Weights of a small transformer language model: 4 heads of 32 (2 for keys and values), gated attention.
Each number is 128 + 32 x the weight over the matrix's rms, rounded and kept within 0 to 255. Layers, rows and columns count from 0. Numbers have three digits each.

# down: layer 5 MLP down (transposed), 512x128, rms 0.478, rows 399-451, columns 0-127
# up: layer 5 MLP up, 512x128, rms 0.156, rows 400-451, columns 0-127
down399:138137132120134141139121102104122128116131112138108129120111107134126130111121104140119127134129123126127107120116128116141142124119113128105138132131124138131122155140121140103127139138124107137133109136130121138116148138125120118130138150145115146129124146136128139139123122128136136152139119120129149127127147119129129134103118116106130123110133151110136152115110146134098140130139
up400:127133145137125127124116129134139136130128133120127125122123129130130116116119121117123121127124129135123129128116130127119127115137140131130125128126126128139121115129132129122141124120147129122133128118124129126129136125136135125139129126120123130125119126129122131123127134136126139128129121116142130135128129131124135128139127142133124126125129122125140125117125127137123122113137
down400:127129128127127127127129130127127127130129129129127129128129127128128130127129130126128127129127129126130130127129127129129148127126130128127126129128128130126128126127130131125128128127127129127129126126128130130127129128127128128127125129129129129127130125129126129129130127128129129127128129128129127128129127129127127127128127128129129126126128128128127128127127128129129127127128
up401:135129126130129134123123132124135124134127136120125127116122109144123129117133120117114123125119127123126129126105125132125118119137134120128127122120124134127128130132119117116148133126138116122135126140126128114129130132117125124136140121112111128143120123133122124126133123140136126109141132118136131125123135138122124130141114137137123129128124135120134131131139117134130113121122
down401:126126130125129126128128128127128129127127130128129129128127130128128130128126127130132126128129128130127127130129125131129127129129125126128128128126129127129127128130129133128126125130127128130128127125131129125127128126129126130128127129128130126126129127127128129130129128129128126127129130128129128126129128127129129127127134132126130128126128127130127128128129127124126128127127
up402:111119121147140110111123133131131139156135157120102088119125099131139141101093106140123143108148118116139146160118132112104128122149135131103136119122140136142109110119104117098152110114135157139119131121130162138144128118108110134147132148136128133109116134124133156116138120143147115115155110116141124152125156156142152137133100148164108137140096115163115131125111101146152136107150
down402:130133136131131140126127131124137123131121132126126132131133128128127128130122120123117132128131137126128126125135136136130130131127125124130125131137117125132121134129136125125123131135126136129123128132126128130124126132129118129128125126137124125128134118137137127127127132139132124119126121128125125123133121123128135120132124126130129123122125134123119131138133133125124126126121
up403:145129139139132121122129130121130139131119138126123125126118122127123130124121116121119121123126141136137126135126122121109130114129131116129125132106116118123116128115133122123141129112133127126123113130122139125137133128125137115124140127127119132128121131140122126114125134124141150120134129133146130132118134122125125136141124138131119121128127115127133128137129135130122107112129
down403:131127129127129125129126126127128127128129127129126129132126130129125129130129129127127129128129130124127128129130130127127130128130127128130129131126127129128129127128128127125129129128128128127129128127127125126126125130126131126128129129129127129127130128123125130125130128126126128127126126125127124128131129130128126128127130127129128127128128128127126126129127126128129130129131
up404:116125141151129129118129127121142124138129142124111111114114112132118109109117120114122133112134130131122129108104131130113122104131126108130111118114122118144125127118132121110131135120136125139140125127124124114122156121114121135120131120121115148153121148132139137122133123139128146102138115129145120147122145135129138135133122131131114128133137133132138121119127125122137123120129
down404:129127128126130127132134127127128127121130129125127123124127138128123125126128127133124129129127128126125126126123127124125123126128123132128125135132127131131127128125123129129131129136133127133128133130130126131125125128131134131123132129127130130129124126130126128130127129128126131132128127132127132127124126130131128132129120127127128130128127129124123131127123130127133129127126
up405:098119136134140145090118143188214103097144145157159038093076121127169092132149030087085082189117062042040044113106136183092158118102103117148157133032164147122123055101162096186112095115170146196144120125119109125122074052092085121116142104123025145100115183114132058036193124215129229132113157134115163080100134122075151155118135114136114091080129147133141131168158096167177115125105
down405:124138124126157120121119112120116123102120127139138143147135118116123150127145125121128107104139130122113119143126133146116144130108120140107121130095121123151120121138142143124113137126131125136143135124134124135118129136134123124108120128130157128124121126122109128117128127135136135138102127144128136123115127093129151128129155117123122144117103136135139128144133122133126133129099
up406:124133141145132127135131123127128133132114135123116123113133122135126130110128114127130131125128125129116135123112136132120114119126122122138123131120132143133129127111130117116133124124135133128129118123133137123145139124134136117138135124108127143135118128127134132111133128129135135134131136127129138124115132131133126134148138129131113126134121126136142130123133119135137111130124
down406:127129128131130133127128127127128127130131130128129126129126129125127128129129129123128129130133126129128129129128127131130127130123127129128126127129128130126127128128129129127128130128126130125125129124127129128126128129125129127126129130128127129128127125129128128130127125126129129129128129129127131127131126126129127128129127123129127128126125126124129129128128130128133128129128
up407:136137134142125127127113134122127131130121135112123116122109118144131123110115124110129127127133128133128125134108138123109126109121124119139120138132122124130122118111125119119151127117136124120138129133125142112144133122127129129124133120117119131143121117132134120117128134137123129117136136138130122135126125136124126128134128138132130137131115142130134118124120122125136131110139
down407:133125127128131131131125129126130128130130130126126128131131125128127131128126126128127129129131126130129128127127124159127129127125126130133129130132131127126132127125128128124126127127129130125129129126128129129132126130130129130124127125129124131129126127128132129128129125130129126129127129132128126128128127127126129125130127125127133127127127132130124128128130132126127130127132
up408:123142129147129115117132133139138139140123135121119117107119126126130129120130114111120130132121125121141126122115119130122124120118134108135121122115114119120123121120124123124134123128134125123132113136122119113137142123123144112136143136109138142130117121146120131128132131129149144126145123125143130139118139140129127133129128143140125119138114136135132112132134118127125114120113
down408:125129128131129127128130127128130130131128128126129127125129130128131129124130130130124126125126125127126127130127126130128128126130124125128129122127127128126123125127129126126130129132129132125122128127129129130125132126129131128125129126124127132128130131129129129129132123126126129127127127129131129128124124125129130126000129128133127127125127125127126129131125133127128129129131
up409:130119141131119139126111127114234131123129131119122119118133120130120119115130125117123125119112135131126140131120126132117129125134131105129124130124134123114133112110111127119140133117139118131133128135125124116130127125125138121120141134114122135139123123147116135118129137122138134132144124131151124133114132133129136140145123139128110128133124132124134121120126132140119114118129
down409:171255022016014080008031000000035049052077009255255087000255000213033184255000000255231000043223255210255000217255232191006087255213000219048255000006192238038241056225000255255000218237143000071216234250075230000255038000255206190255000060025220000255255000062071255079000198034255000248000028255000208178255000255048000255189008000000072255039206000047255000255227215017255255255188
up410:135125130144122124111120120126127140122131141125121118125124115137125116114118119113119131120119131119126125135113123134125118127131126127123126121127127122132117120132130125121135127122132119123138130129131126121138132126117130122133143120126123129128124124139137140133128125133118140118129114135147123132122135138123136132139133134125125130131128130135138119118125124134135116125121
down410:129128130130127131129127127129126128128125126130126128129128128127127127132130131125127129128130129128130129125129128127129128131128130130127128129127127129129128130132127124128128128127128127127128128129128127130128125124125128127127130125131126129129125131132131132128126127128126127130125125127128129126127128128129129130125128128127125129128128128130130129124129127127130130129131
up411:158163091127066091113117087126168038128147097055081056068100141089143111150106149121083211150223232120184069090116132139116148146136181124135153144119225111110184114145084091149199170075146099194131134146135137128133140132167199192099211075145169158147083201141200152146189114183094182112120040108127123151080088060192115168125194140149117139138105114166126131156180028060213174149140
down411:113122134121148123130126141125111130124139118139128129123136136141125110142126138115132127133148147149117127145119127140111107133112127106110103145123128116133116133124142132150141107117113118124122141140121123123122154140131139114125086133116113150127122119133119128151119121133115144130125139133116120126129134123113129120121145121143137122154130124135139145117128138146115100151138
up412:134118143133123131111136138110117151133140130145115114104118088131147143100104098172124129100099145118125146126121150116123131126140104133114134116127120141109123145131092120110137124108133151134116138156122122135146129113112139138137125144126157142151115129131146134148126117130145129146134102111141115133090151141129128126145144139151111132152118117132146118090118107125114131115143
down412:127124026129126196131135128124124129132127126127227129138130255202134191095129106133122137123137081135129128058170129125221130089126126122119130132097255133122128153125155131128177126145124132132127128134125126127124131105139120128127050120132123000081130126126132141126123124129123122139128161132129135000000131119242126131124128129129112127120126123119123130189127132126090203105124
up413:135130136145118131121117121141130145139114130117124125124121122121128124122124121121118129130131135120127138118117130134116122115122137111144128124127120135125109109127129119123144123113135119131127114126116124122134131111121132120130134143112112136135125124127131139121130140123135136117127126132150125138116129136136137133136131128140120126126123118129132123129119125131137110141123
down413:131127125130128126129131129128127125126126128128129126130128129127127129133127132129127129128128130129130128128127129129124129131129125129128124124131130131126129130127129132129129130127127126127124128127129132129126128130127127129128131127126128124124128131126128127128126126129125130130128128129128126128130125128126127131127131127125127128130128127130126129130124128125129125130127
up414:137125142145138132117133139135137129135122143121124120121120122128131113117119119119115118122121139130119113133113136137111128120140147107128123121105124125135126126105119124117138132119135122124124133121115138116118143109122122115128137127115125142131123119137130127117128136130136129114122117141135134127122118132125136141138134136123113116124122135133126116135137120131128123126120
down414:076127129128130104130128132126127127130125130128128130131130130127124128126128131178127129130131127127132129129130127128128131131122127128129130129128127125124125131126128127132128130129125128128129128127130126130126128125000126129127206126127133124129131126124129127130130127123225128128125128128123127127127131127129125128129132130126129132124128130127130128130124127126126133128129
up415:184104162142176103049071144096088130163124185158100158149108061149093041141134164096172212119088210173152079068137141125074050138149103136154152095117164111168162141087129109084155093032123124088154196113163091099169135160098083114072170056071067127132094112116063102127155103094077125086090031199142188105130158176183147109127134109132096124100181094111092084159154145193138161141173
down415:137106137117123121101122133106124121126133136105118121134130130113127124142122154127130133124127146128135128126165126115119118150128116134121119109129122143134149137130134132129134122116125117126134118117117120140115137127121151139124148122127114111153109129126137126162136107124130141116111125139136134136111117130125121114115151115116159112126143155120141108144155117131128132144121
up416:124132137141119138127117120132135124129113130126113115123130123127120131122135120125117131112135124125133130126101128132115125121141124121123124127117118123131129112117127126131132138116131136135131128117122138130122134121122137110129130119114118139137131119138141137117132135134142129128138137137156137130123148139109132133139125145133122125118123127122129110121131129121141117121128
down416:128131131130129125126126125130130132129127128132127125128130131127127126130129128123129129127127124128126127128128129126134129126125129131129130124127127158131126130130127126130125129128126126126128129129127129127131129127129127129126129127131129127127132126129128125129129123126127126130129127127126127127127126126129127124128130123130127129128129130130128131126130127128127129130126
up417:130140142142134134130128114111135139127121143133120116108130114143135130119114116123121138118122133114127127113117129135105110117138134118126123119124133121123116120117132118118139128120142123116136106132104123127119133112127134113138135128133114137133115129140125130118127137132138134121125140132133136140117148128112134141143132139146108133145116118129129118124124115132126121114120
down417:126129126125128128130125121127129126126131123133124128124134127127131129128131129128132127127126129124130129127129127129132130128128130133131131131131131130125130127127132126130122129130127129130127127126126128132124129125128125132128130123126129124129129128126129124127129129129127125125124129130128123126131126129129129123129126130126130128130124130127123128130127132130133124128128
up418:115081171133197066113130093182144144094111151094072142106072141187084152108134146124111077081201090101114113176129100168135088129109124138126084144110227091117089121134130116189073197123152173159196047176105107063157148167114164092063195169068176244174112071123089093086073238127255113124132112153131122096075185179161157124158064109119102124116108043174144095089143188208169140140161
down418:131125140104149145118144131139130135123123138126136138108153130120129144136127139133132123126134135156114129129145149156146105155137121142114108124141138121130130114157127138133107121129134144113120118113128104134116120110131120145136134127098137137129138122135121124125124136130133125127127140111140118098126146137147132151140120120117134117126149129121128157134139135144116149143146
up419:127146151130120124131121131127125138128141143112115125113119122137122128121119124129111128119117131115133131113115122130116123128128138111134124124127133133119123120116125114116141113109128107125134139148124141115129141121131150129138137122131135129132127146131128125137116142127148134111145124131158122146109137122126123142145124120142108143123132129116126111131125132135135129124131
down419:126132128125126132129125130127127126127131129132133126122128126127125129133132129128130127130127128128129131128129131132132127131128128125130126126128128134131129127129126130128129127124126127129127129128126127128128125130134129130129126131130132131125124128134128125130127126129126130131131129128130126125134127130127128130124126127127132124128131129132127125125129133130130127123131
up420:131125136135127141134131122132129124122120138117113121123126120136127123118124122128125129117126128117122130129120129131116127123124133118127124122107125126144119120122132123124143139133123114127134122134123134118133120119120132120127133122119126134133126130141122143114120138122132136125135130123132144138123135139128128130143124141128129126134116134138130114122132116124135109129131
down420:128127128127129130128129129129127127130129127130128128129129129128128128130127130128129129132125128127129127130130129127130128127126127129129129124125130128127129127131127128132128127127130127128126128129129129127127129127128127127126130128127127127131128128125130127128130130127129130131127129127128127128130129126129128126127132127128127127128128128128127128129126131127127129129129
up421:110129206157033168037055117076143148129113185112121128176147097108058081085150092087193174092103160138034065147109154147123096112251054104142085088081112163223199162152095087056122185054156163135173077194136075123116050073118112065189153113132081139160094134137133141181107186136081151116128127185124181162139129211067162071106152171134096114146110165194195061179167030109078081046150
down421:120109139136143129128146107103114158128142136098113154137132135117133126152112115140135138131118144129125137142135148130154137133131105132132116126120132132120150132154112139116130112133121140134131144123134145133133117134132120145124110135118113121111119134141130129119141138143106115134113136129123137138140120135117123147057141126124115129121131134136135118151139122136130128136132
up422:173188130159127151070224139041108183087106150131117070141146097139154097112168150124020214145076110070160117136121093118120151139176098074159146151101171068131135137077118098067148231034138168069181091200079064051138092095106104100196129155065031111162134194056132179164087180089086178112202057103129129179154140158175104107160134139120088000133114186240146108035184096099052093054080
down422:131119114123141146151150124095120139105145115139128126145124130116142112152130126129120135127117149129148145125105113116121137146144136136104129143132127109126151124126144133105114125143121140111131133138139133106112126132139114131135123122120135128101124137103129139125149132123124112126122136126113132114122120150126143123122126126139133099120124144111121147124106124128097139130140
up423:137130129147136119136123122138131141116126143120131124113126117136128130120123115131124133120126122125127118130109120148113122122129122115142122128123131121139122120106124124137139125121146121125134126130116124123124139128130123124132142119124127130126130127150123137123129121134134126120138128140146131121109138134137133137140113142137119130119128125122132121123131125130125132121132
down423:130123127128130125125129132127130125125126127125129127128129128127125126131124129128127125131128127126130125128129127128125130128126128127130130128129127128128126126128130127127127125127126127131125130127129127130123128129127126128129128128128127129127129125129123125128128130132126129130126126128127130125128125123129127125128127126126127131131126130131131128130124127127128132129130
up424:147139142141113126111124125135131133130137143124136121124120121129130116099123118127115128133128123126107131129111130133118117116130147106146122136115120132127115127121120119127141142126130116121128124133117121119132129134117128123126122121128123132140117132139126122127113141132146124116132120135150126132118131143120140144134127148133127125134116131127127112118139119133130121110133
down424:129129130128126126128132131128126127128124131128129126130126130127129128130128131134128129130131126129129134129129131134132131129128121127126124124132127127126128129128129128128128128129129127128130127127131126126129129128130128125126128128130129128128131126129132126129131125129127129131127128128126127126129125130127124130130126128125128132123128131128125130129129127123126132128128
up425:126135143136134144134124135130137134139138133121119130114117125138129122122105124119115124130124123126129134123111127123110109113126117117133126126121128121122131122101130131108157137127130135115138113134114132127140135125142136107128142122127129136130124132127125129120125135130130137113129123127143132134118132148114136135130118141129122126131121125135119132120122116138141119130118
down425:129126128128126129124126129130129129129132130127127132128130127130131126126129126130127130132126129131134133130127128125129127129126127124129125125127126127126132129125126126130124126127124125125126129128125132130129131124131126127130127124128127127131129128129131129130128127124124129124129128129128126128131130126128128128127130128129128124127128128128128125130129132127126128127125
up426:133121139136120131116115131143125130129116130119123114125121117131124127118122131123124134115138124128134133124107117142108127120128126117133124148118129117125120119122127129122135129123134133119130122141114137125138136124129123125144142128120118140129121121132137118117121138131141130117148120134145126136116134135121134143148121136128129132124121122134129126130127131138116121117121
down426:129128125129127127129129129129127129131128128125130127128129127126127127130130128131128127127128130129126128132129131126131125128128129129131133125126128126130128131131129129128129129124129130126129128128130128125128126129128123130126128131131126128125127126128127126127127130128128128128098131130129127126127128127129126127126127130125127131125128129129129128128131129129128128128129
up427:152190162173114138164168131138185207105118184079118135127110081130099142088175152142151159072000061097136114192138143104097107060155012039092054099047130140159169101138205146128138236159126112216187119055150176066080160200120072068121117154117069101056104097171147151043137218185135156094160072163110107116128103198133087086173134180144053161003164171233145202151151117107087063184111
down427:098117113116112126131113135136121122127107119137133141109146114110119121126134123131119147118145142144136114136147104105122126135117107108153128134133124104114132160130112095101132120152132149154117133129134112135100150130110117125133112124120122128151132126123123121133118133120109124125138105153119117109122112118134105123111108140133152099124138120110109123140130143121125114133144
up428:151098156108121139132127130053111157142021161148136120125091013210133120057068134153082113148115128186196171169131143148139140108072166104153197185104144078176110142115181108148077131087117186053147103237127095045202122124075142101137135068081148128022081101175102083090039255102166130111113012166148095099100141156086192102154148163157123175243074136138177108122136139036166084149155
down428:132142111103137153123148131145134115133099118116123129144132121132140107102115136121123133125135121141118105143158132159141156112129134150136148131111112119142124128128118109128108129145124143131134137134142158121123121110136123133116121101125146133110128126123117146118135114115116133117140114122129132135138112136131161105120138148103125115129126129111096128130132173135130142128138
up429:128119127143119127107128127126123129144114140115124117121132121135130133117118118121116124131128135125116124123122124134108127123128139118139125130120119120124126121123133126131138134121137125118136130138127131116133129125132143128132134119121130140130127117133129132125131128124128142120133131125135130134119137141133131140132116133125111125136131126138124120120129121121127109125127
down429:129130132129129128129131128130129129132129132130126127125129127131128130127128131127127127127129129129129127130129130129126128128126127129128126125127127126130125124128128128127129127125129127131131131126131125127128132128125130125126127127128126128127129126129128127127129127129129129128127126129128128133127127124128129129129130127127129125128128129128126129127132129128129124128130
up430:121144133136116136125119120125135139143127134116121114132136120134123127118121120122123124121110135136122125116106113131112122118143134116125127126128124124132126121116117105123137128123134124126137133137127123110151127108130133133146134129104122143133111129136131132117118137129134136117129122128145132126113138120123135142131119141136113136132124129126119111126139116133120115116124
down430:127125131125127132131127132127130128129131127130130130130125127128128128133124131129130128128129128131127130134129130131130129129128126129127127129129125130128127125133127131131128129130126124131126125127130135130130127130126129129122126130125130130131128124122126127125127124127130127127126127131130123128128125125130126127124132127128132128131128129129132128127128127126128131128127
up431:127068169125156171113090104130120146074071151129086104136130123121031155165071151093087076137156123157167086122106110084147052130127095114142082116083168144147058092127100102117091145123151098126182187113152028105068197099138185123070212088051013159174157070165021171120105184112096211120136088084166132116080196154173163176177085098126109153160078106139180102105207119134163034134031
down431:127104112121120128141114112121129152131124111115120132112133113123153148140136140110131133135145119110118122113132128139167140122141119123113121109139124137130119138119139120134142108108133117137128127154130139144110131118117134138121137123146122114130112151126127120145132126163137133103147129110125142115114131111123139135137127122147114133123111119142128127105136139133131132110125
up432:133130138132129121120120133139132136133126130125127122129116121136129124124118118119130128136131133130123123123103139130118121115120137121141118132109122114127121119123134118130141136131131130119130139128121128119129138131125134127133139129115122123128119119131129132127125133120136136127138122133138138129123138134129127142134134142130125132124124130125126120119133121135129119118120
down432:130130126126125126128127129128129126126128130124127127126130127126126129129129130132129127127131127127130127129127124130133131129132125127127128126127131125128129130131125129127131127130126132128130125127128130127126126128132127128130129131128131132125128128128131126128129128127125127129127126126127131127131126129132128127127129132125128129126128129128128126129127129121126129132127
up433:243094083178156122106190117112183122092097143100058146141099151182109118085098100123216078061196136138173061102039136196126033175154133066155173074101107068255172183148174153073151128106217092180050133242141142162161147117131169072083142139135044196081134075154053104034050109149081107057193239198123095195156100181089198138188086208122130097094190082212113100120075105158116093155135
down433:139135144122109115129149131137108102120122131120126126116163146120120139140149089128116104144139129126115124123116140141135126129144140122137138142111125120124157118150138127140120103131115118147113155122134117137108129131127127146134128112137144132135141152134120129106131134135132109118109111127126149105115129135122133129156112112154146112109135126140163138142114161097145104145105
up434:135125133133114125135121127128135131117125140122136121128128125127118114122098114112121127112125138135129134123111118135107128101118124113143114125123105117126110122119137107117141133120131116127142129133142129119131128125124138112152139126119117128132126132143116134125131125139145120110119133133144124125124135135117134138140118123129126127146115128146146114123133126128118115119111
down434:130129131125131128129131129125128126124130126130129126124127129131127125129131133127130130131127127130126132126130130125126124124131127127126129128130133122129125127128129126128131124132130124130124124129126130126127127128128130127127133127126131127131125125132128125126127127131130127128129131126129129127129126126126125128129127126124127129129134128129129131129125127131129125133125
up435:047155192129174096171100120213177124113122092175160094112149111195138143124147056162097176173143139045047150109100148084072116104174120130103080172116071101155064167154093081148079112064159015150222169193156075183070122124038154076107199103108126205106183170127105195084215187103101119126152045124153119196129114124071189151144120171100158139142167183121136082112142136194085166126131
down435:095143112123133131123147121114127122102111133144106099123131139138128156129119114127136129144124127100133112128121143116117109120115129120126107126140146132154121127119128100138131143126132097136134103148136135125121136114107126119123112138141135122124131149105114133126115124157144131126096126110141152121120141129118113126124119116115108130140138133131135144135110133120118121134134
up436:055137132159119134145096139088165197093114126126121131117150138167121090129094086127140092108101153127082181135129159086129058128140116126112108142119127128117091082110147146101157094077114125091157122123086088119132149087155110161149132155098151079136115156167102131134071156152168143145198143100136123090120098131139112132161156125163113132111143108122186028108149135141150146127177
down436:134134136124131129155140124128118116138134128123134137123123133120117132126126129123134131134120128123123139135136138138122136122123123130112123136134118122125138133131133126119126130125130141127115119117135143126119124126124127125124112121130121115140130125122143132121126148127138123127138119131130127126149120125129128127115129112121132124122119119128126120133124136121123135147127
up437:129137134144129128120129112130127127133132143130125110120140118130118134105127123122126135122127131128132136131120129141117107114142138115126119134119118125131123112123140118129147134112134129118129125127119127129138137123126141121144142134113120134129124126128125124135130127124147138127129121135141133136125137127108143124133119138137122134139129139127135122129126120129122111122128
down437:129128128128131128126130133130126128126128126130131129130124131125126130130129126127127130130131130129130132132128129127130127131129128129125127128127122131125126128126132130129127130130127130130129132129128131130125130131128127131128129130129131127128130128128126127130129129128129129131128126130126126128128125125126125131126128125127131129125132131126126127130128128125128128130129
up438:143137132141123115111126115130141133130132138126114115123131125143123132110132110123129134125120125126130119119122134136124117102139123121146115144122141123127126124115140117125133114120137114125134117134117130119132142128122135129150136124117124135134115128134119132129118138125138135115143124114140131136116122128116136141134128146144112141139126125127137135108140116131117119122118
down438:128127131127123129127127129130130128125127128128129126127129136126130129132125130158189125131128127130126128132129133127135127132129126133130125125131130130129127126124129129128125128131131129129129123125124129127126131129127141129127130127107131129129125130126130129125148128125125126134098132133110124111126127129127130131130129129128127127130125126127127129132128125125255132129131
up439:109171197141109164222135091092076094111057239178000166114155119218114043148104111166103073049076132167061131119082183150061098137083167097248132173155101159112175144095171113177121148155089108080050188160214168170129146086057098003111146197087022093225104145138115164052126067114135114041158101092192054182143135090111133151120077109143115135129157098162153132065137114139074087150168
down439:140150129141111114141119138115117142144127119141114120098114120116110127143117154146138119129147109119119131120134136144100117119113125144118134119122134157112127151123104145117121106092143129133117099144156122129135130134145136123111152154129111155119141128126163140135130142129134154129143139100095149127137147146126131126109123114127143127134121122140119138107118126123141129144146
up440:140127147144121120116124134139145130132128137122117105105121113150129112108119111118138116115126143140131138118101118137112116121125132112144131128114147125119114119106137123121132129122129126134126118128123125113137143116135130125133137130128118135140116137132133134106137131128138145121133127119139122120113139132117136137139129143128108120132112116118123125126117128145128118111117
down440:126127126129125126125129124130125133132128126128131124129127131127128126130131130124129129132132126127131132129128129125135126122128125127127129125130127134134126130129123132124134133121128123128124128124126133133128128133131133134127133128130129126124129126126124125130127127120128127125126128130126126128127122129125127128126128132128128132126125133134131129132125125132126128127124
up441:117087157121145174158109154129181183073137130156112141055131129146117165122150086052101164165174126167107072119127134119130093134130122066103096090094110146123097081103166128115126145120088117115157176156063124159110184146141154095146127035112115095157169101135151111155119118129172115114129113120118218134103150107151084171168169147148143161151112060126224128085104095074145087151134
down441:126106139138140136143120129120129118129124133136129132130120142143130121123143128133130140130133125137145124142105118117119111121131134134140145124134118126143124124120127119136074135122125130146128128146135139116136125146140122120126130142135132129125131132123139136129127125104122123149128123126109137154130112134123142121109134121119139140120119122106124116133124121127120124130131
up442:121133136123138123115139129123126138130124133133113090110133103143137132112131110120112153128132120113133131125116144111124133129123107132113128140120146115135103134129139114115128135136137134135121147137132130141125124119118119137155118130137127129131130121129143135124130121137125117117169115121149131144128147147118142135151131142137100131144117130136114131121119113129139118115134
down442:125129125131055255127127133161000089137123131129144134132127127133124253082129134102125132124031130134131124120194125126132127136039123123131122076129255133126126228131129126124128128130126104128197130133140128126112129126128125124127128125133190130127129121134080124255132132135126110133126127129126132126130121122239130123128134122129150127120124255122128118133131154085125152119124
up443:136141140129116128116127134125138139132128140122126115118122111130124129112116123135124128133125127123122132137114121139115128107133127130134116127127130135136116126125126128121144137127143115133121124133125129120138128126129129114142131126124123130129127126142132129129122133124131135128132123125145133126120129119120139129152129141125120132121119127120131131136123118121132131118123
down443:126127127129128126129131128128126121126126125125129128130126130128127128127128127131129127129129130126127128126126129129127123125128129127129130128127130127130127127131125128130127131129127126130126127128129132128129129132134127127128128128129129129127130125124128125127125126127127126131127129131129130126132126125132128127128126128124130129129129129131126128130131126124129132132126
up444:117102132133106153206199023193157143163064151103158061093064115125133094106117157135175093099141121141112188208124149135140037096121183094041094023042123095074101136153200136113130191110161127153088154205034141183173132081184141040116151144212113183097053075181086136081159076175202143170121155107127101114086130137172190132145127255141098147095158096193207128163091084185145037073132
down444:137123116120153119137109147138137126148118124140132138132125138097114119136116116118128135126137131120126125135127152132130118119129142136143146139141131129120114092109125115112127145134134136134119141118095127128110151137115144130106135127114145106113142127116164127140119109128152130153123120130116117116122142120127137130117140131116110125117093133134101124165129118135124128112134
up445:100087108098160059168124200102118119056164152126136093150124154150126140126094121154121109179130062144156190174150148128091093088077044109185146056136203126121128098139212117109121120152126154151036140048143169042154119125100123155150158189103159137152136063124048092110201118105108110141125187100156083119152133108149198095152152160140186168125146192069036139142125120165185058155170
down445:130138126119138130114134111142123128141128124122120135147124114137117132150136126133128139111119135120130119132182121117130146142130133149117123139135120120155133136118110117150122144127133126114143122142132119144128113131131126118123123139134121133118131122129135142125099127114130131143105120152111137135135122130127114124105112131141124120128131121142138135130119131116115130129120
up446:221219125148113172103109148137169143125142191151139112120091051210048084062112070211044128203039210182052071078056086145136116158171233109153124078140119044145090127000133138077204065130163106106121190106157134003080232111193118102159165115150164113169113131102135067107225153126165055175209040094152160143152176108180140160094093118107152087147162110113122118115181025152146108153096
down446:145112100141136135127139129117119121142140153117132137117126148119116136113109106129118100145120137128119129107130108103125136122124112142147154112110139128149109119121096147123125133133125133091138157154115125119099117112142102133137116132118102114132126109108121135121134150114114126127141137118133136137151142115151130150120119128151140120106149126115138129155106111116131135144130
up447:122127138148125134121125134138130121121122142134125116122124121145120129124130114117127119127132129129123131111117120137114118107129134121132127115120131112129130118123139123125133121112139138119129136135115129116147130119120142128138136135127121132123125132123127129124129134133129136116136135136151128142117136141119132135136137129136115123135112122139135115122129131133129128110107
down447:130125129128127127125128125128126127130131128128128133127127129162127125129129130128129128127127130132125126127128129126130126130126126127126130128130127125130127129130130131123126124126129125127130129131131128127128130129130127127130127128126127128128130128128126128127124125126126130125127126129129127130129127129130130130127128131128127126127128127125127129125127128129133128130127
up448:140154182153166174182083177157160219146176112163123104078146147144138123101127116142075175078116112118086152124100145024063155129062108086150125098126098072165061057153148081145156089165102110109130093177133134139095144135131104125172073088139134176141091128159154095082061086050116126142145088166138152137139133117068131156143064078122061152159138089110232099106084102133120086155081
down448:125113126136115125130129135119114124118129122157124122133137131140130162137112125128128112108123136113116130157147127117133118142129130134115139118135144114144151110141141148136121120125121128126127128110111117138114127123110110138127159123120124136125130116123139127140121148116153128113105119117124131125142125122133107126126133105112131130102118139149119122130109124122137131106135
up449:179078119146107143154118165190102147146102133172079110147104140138097058051074161104043117101099126178157090062109107177077128116154190139102083127106204167135092138139092162099130091059189076188153103147158145047159071161102183086139111107113127126180079025119140146063121124126066137116071160165190162190145085170093200170255072106157026170100112127101159095151116128158113066135171
down449:125156128141128122128139129141118134118117124124134132136129134128110127114135128127129143121128127123124132112101133106097147123113125113131137157135125119126111136134135128116125142109123141135102126126147134121113124120122114140128122119147115111132116150147109117095131131120118120125125123138137126118115109138114112132138123120126130114120123137129147124135132152135131135122129
up450:181175130187107198145000072251108144178135093165099119165099170054167164075034141048161119090100153072150096103060128152120138150210188000072202156047183189149111131169098125074099133091146211117112219189187099130133124153118192059112145115147133180134068131098178156057159154136056108019131154073207234120153175078059250126226075155150129133088150168015145126160116027157134131150123
down450:131157133130109131152120124123122139123129100141148144094139124137123117127142110147134099128107127108122119112147147137131134117128129118104115116123119122115118146115109137114110139140165151108136108147139119113120123127127118114103125117128137137139135120107108103121132119128138129140124129106149125127137106115120134121127108115167137124102145141122116149135130135120141127128125
up451:131120144148107126119120113130139129123124136128102121116103121123125116115116105122120142125127126127107142116115141146099108113142128121151111130124137116128121116113133108121140137117158139126146125132112129127121145121114120116130136121122122130141109130130114138117129114135138144115134112126143146126124131124134125154138127131127121126122122116114136124113135131135129132122102
down451:128132128126126130127132132129132127123133130128133125126130136121126129129123128132132129124130127129130137136127123125128129130132128127124129131126130127126128132128133131133123129135126126124127123130123132135121128125130128132131128137129132128130131124121131127131127126127129127128126127127130126125124126130131123132124131130125135129124126128127121129132132134124129128123128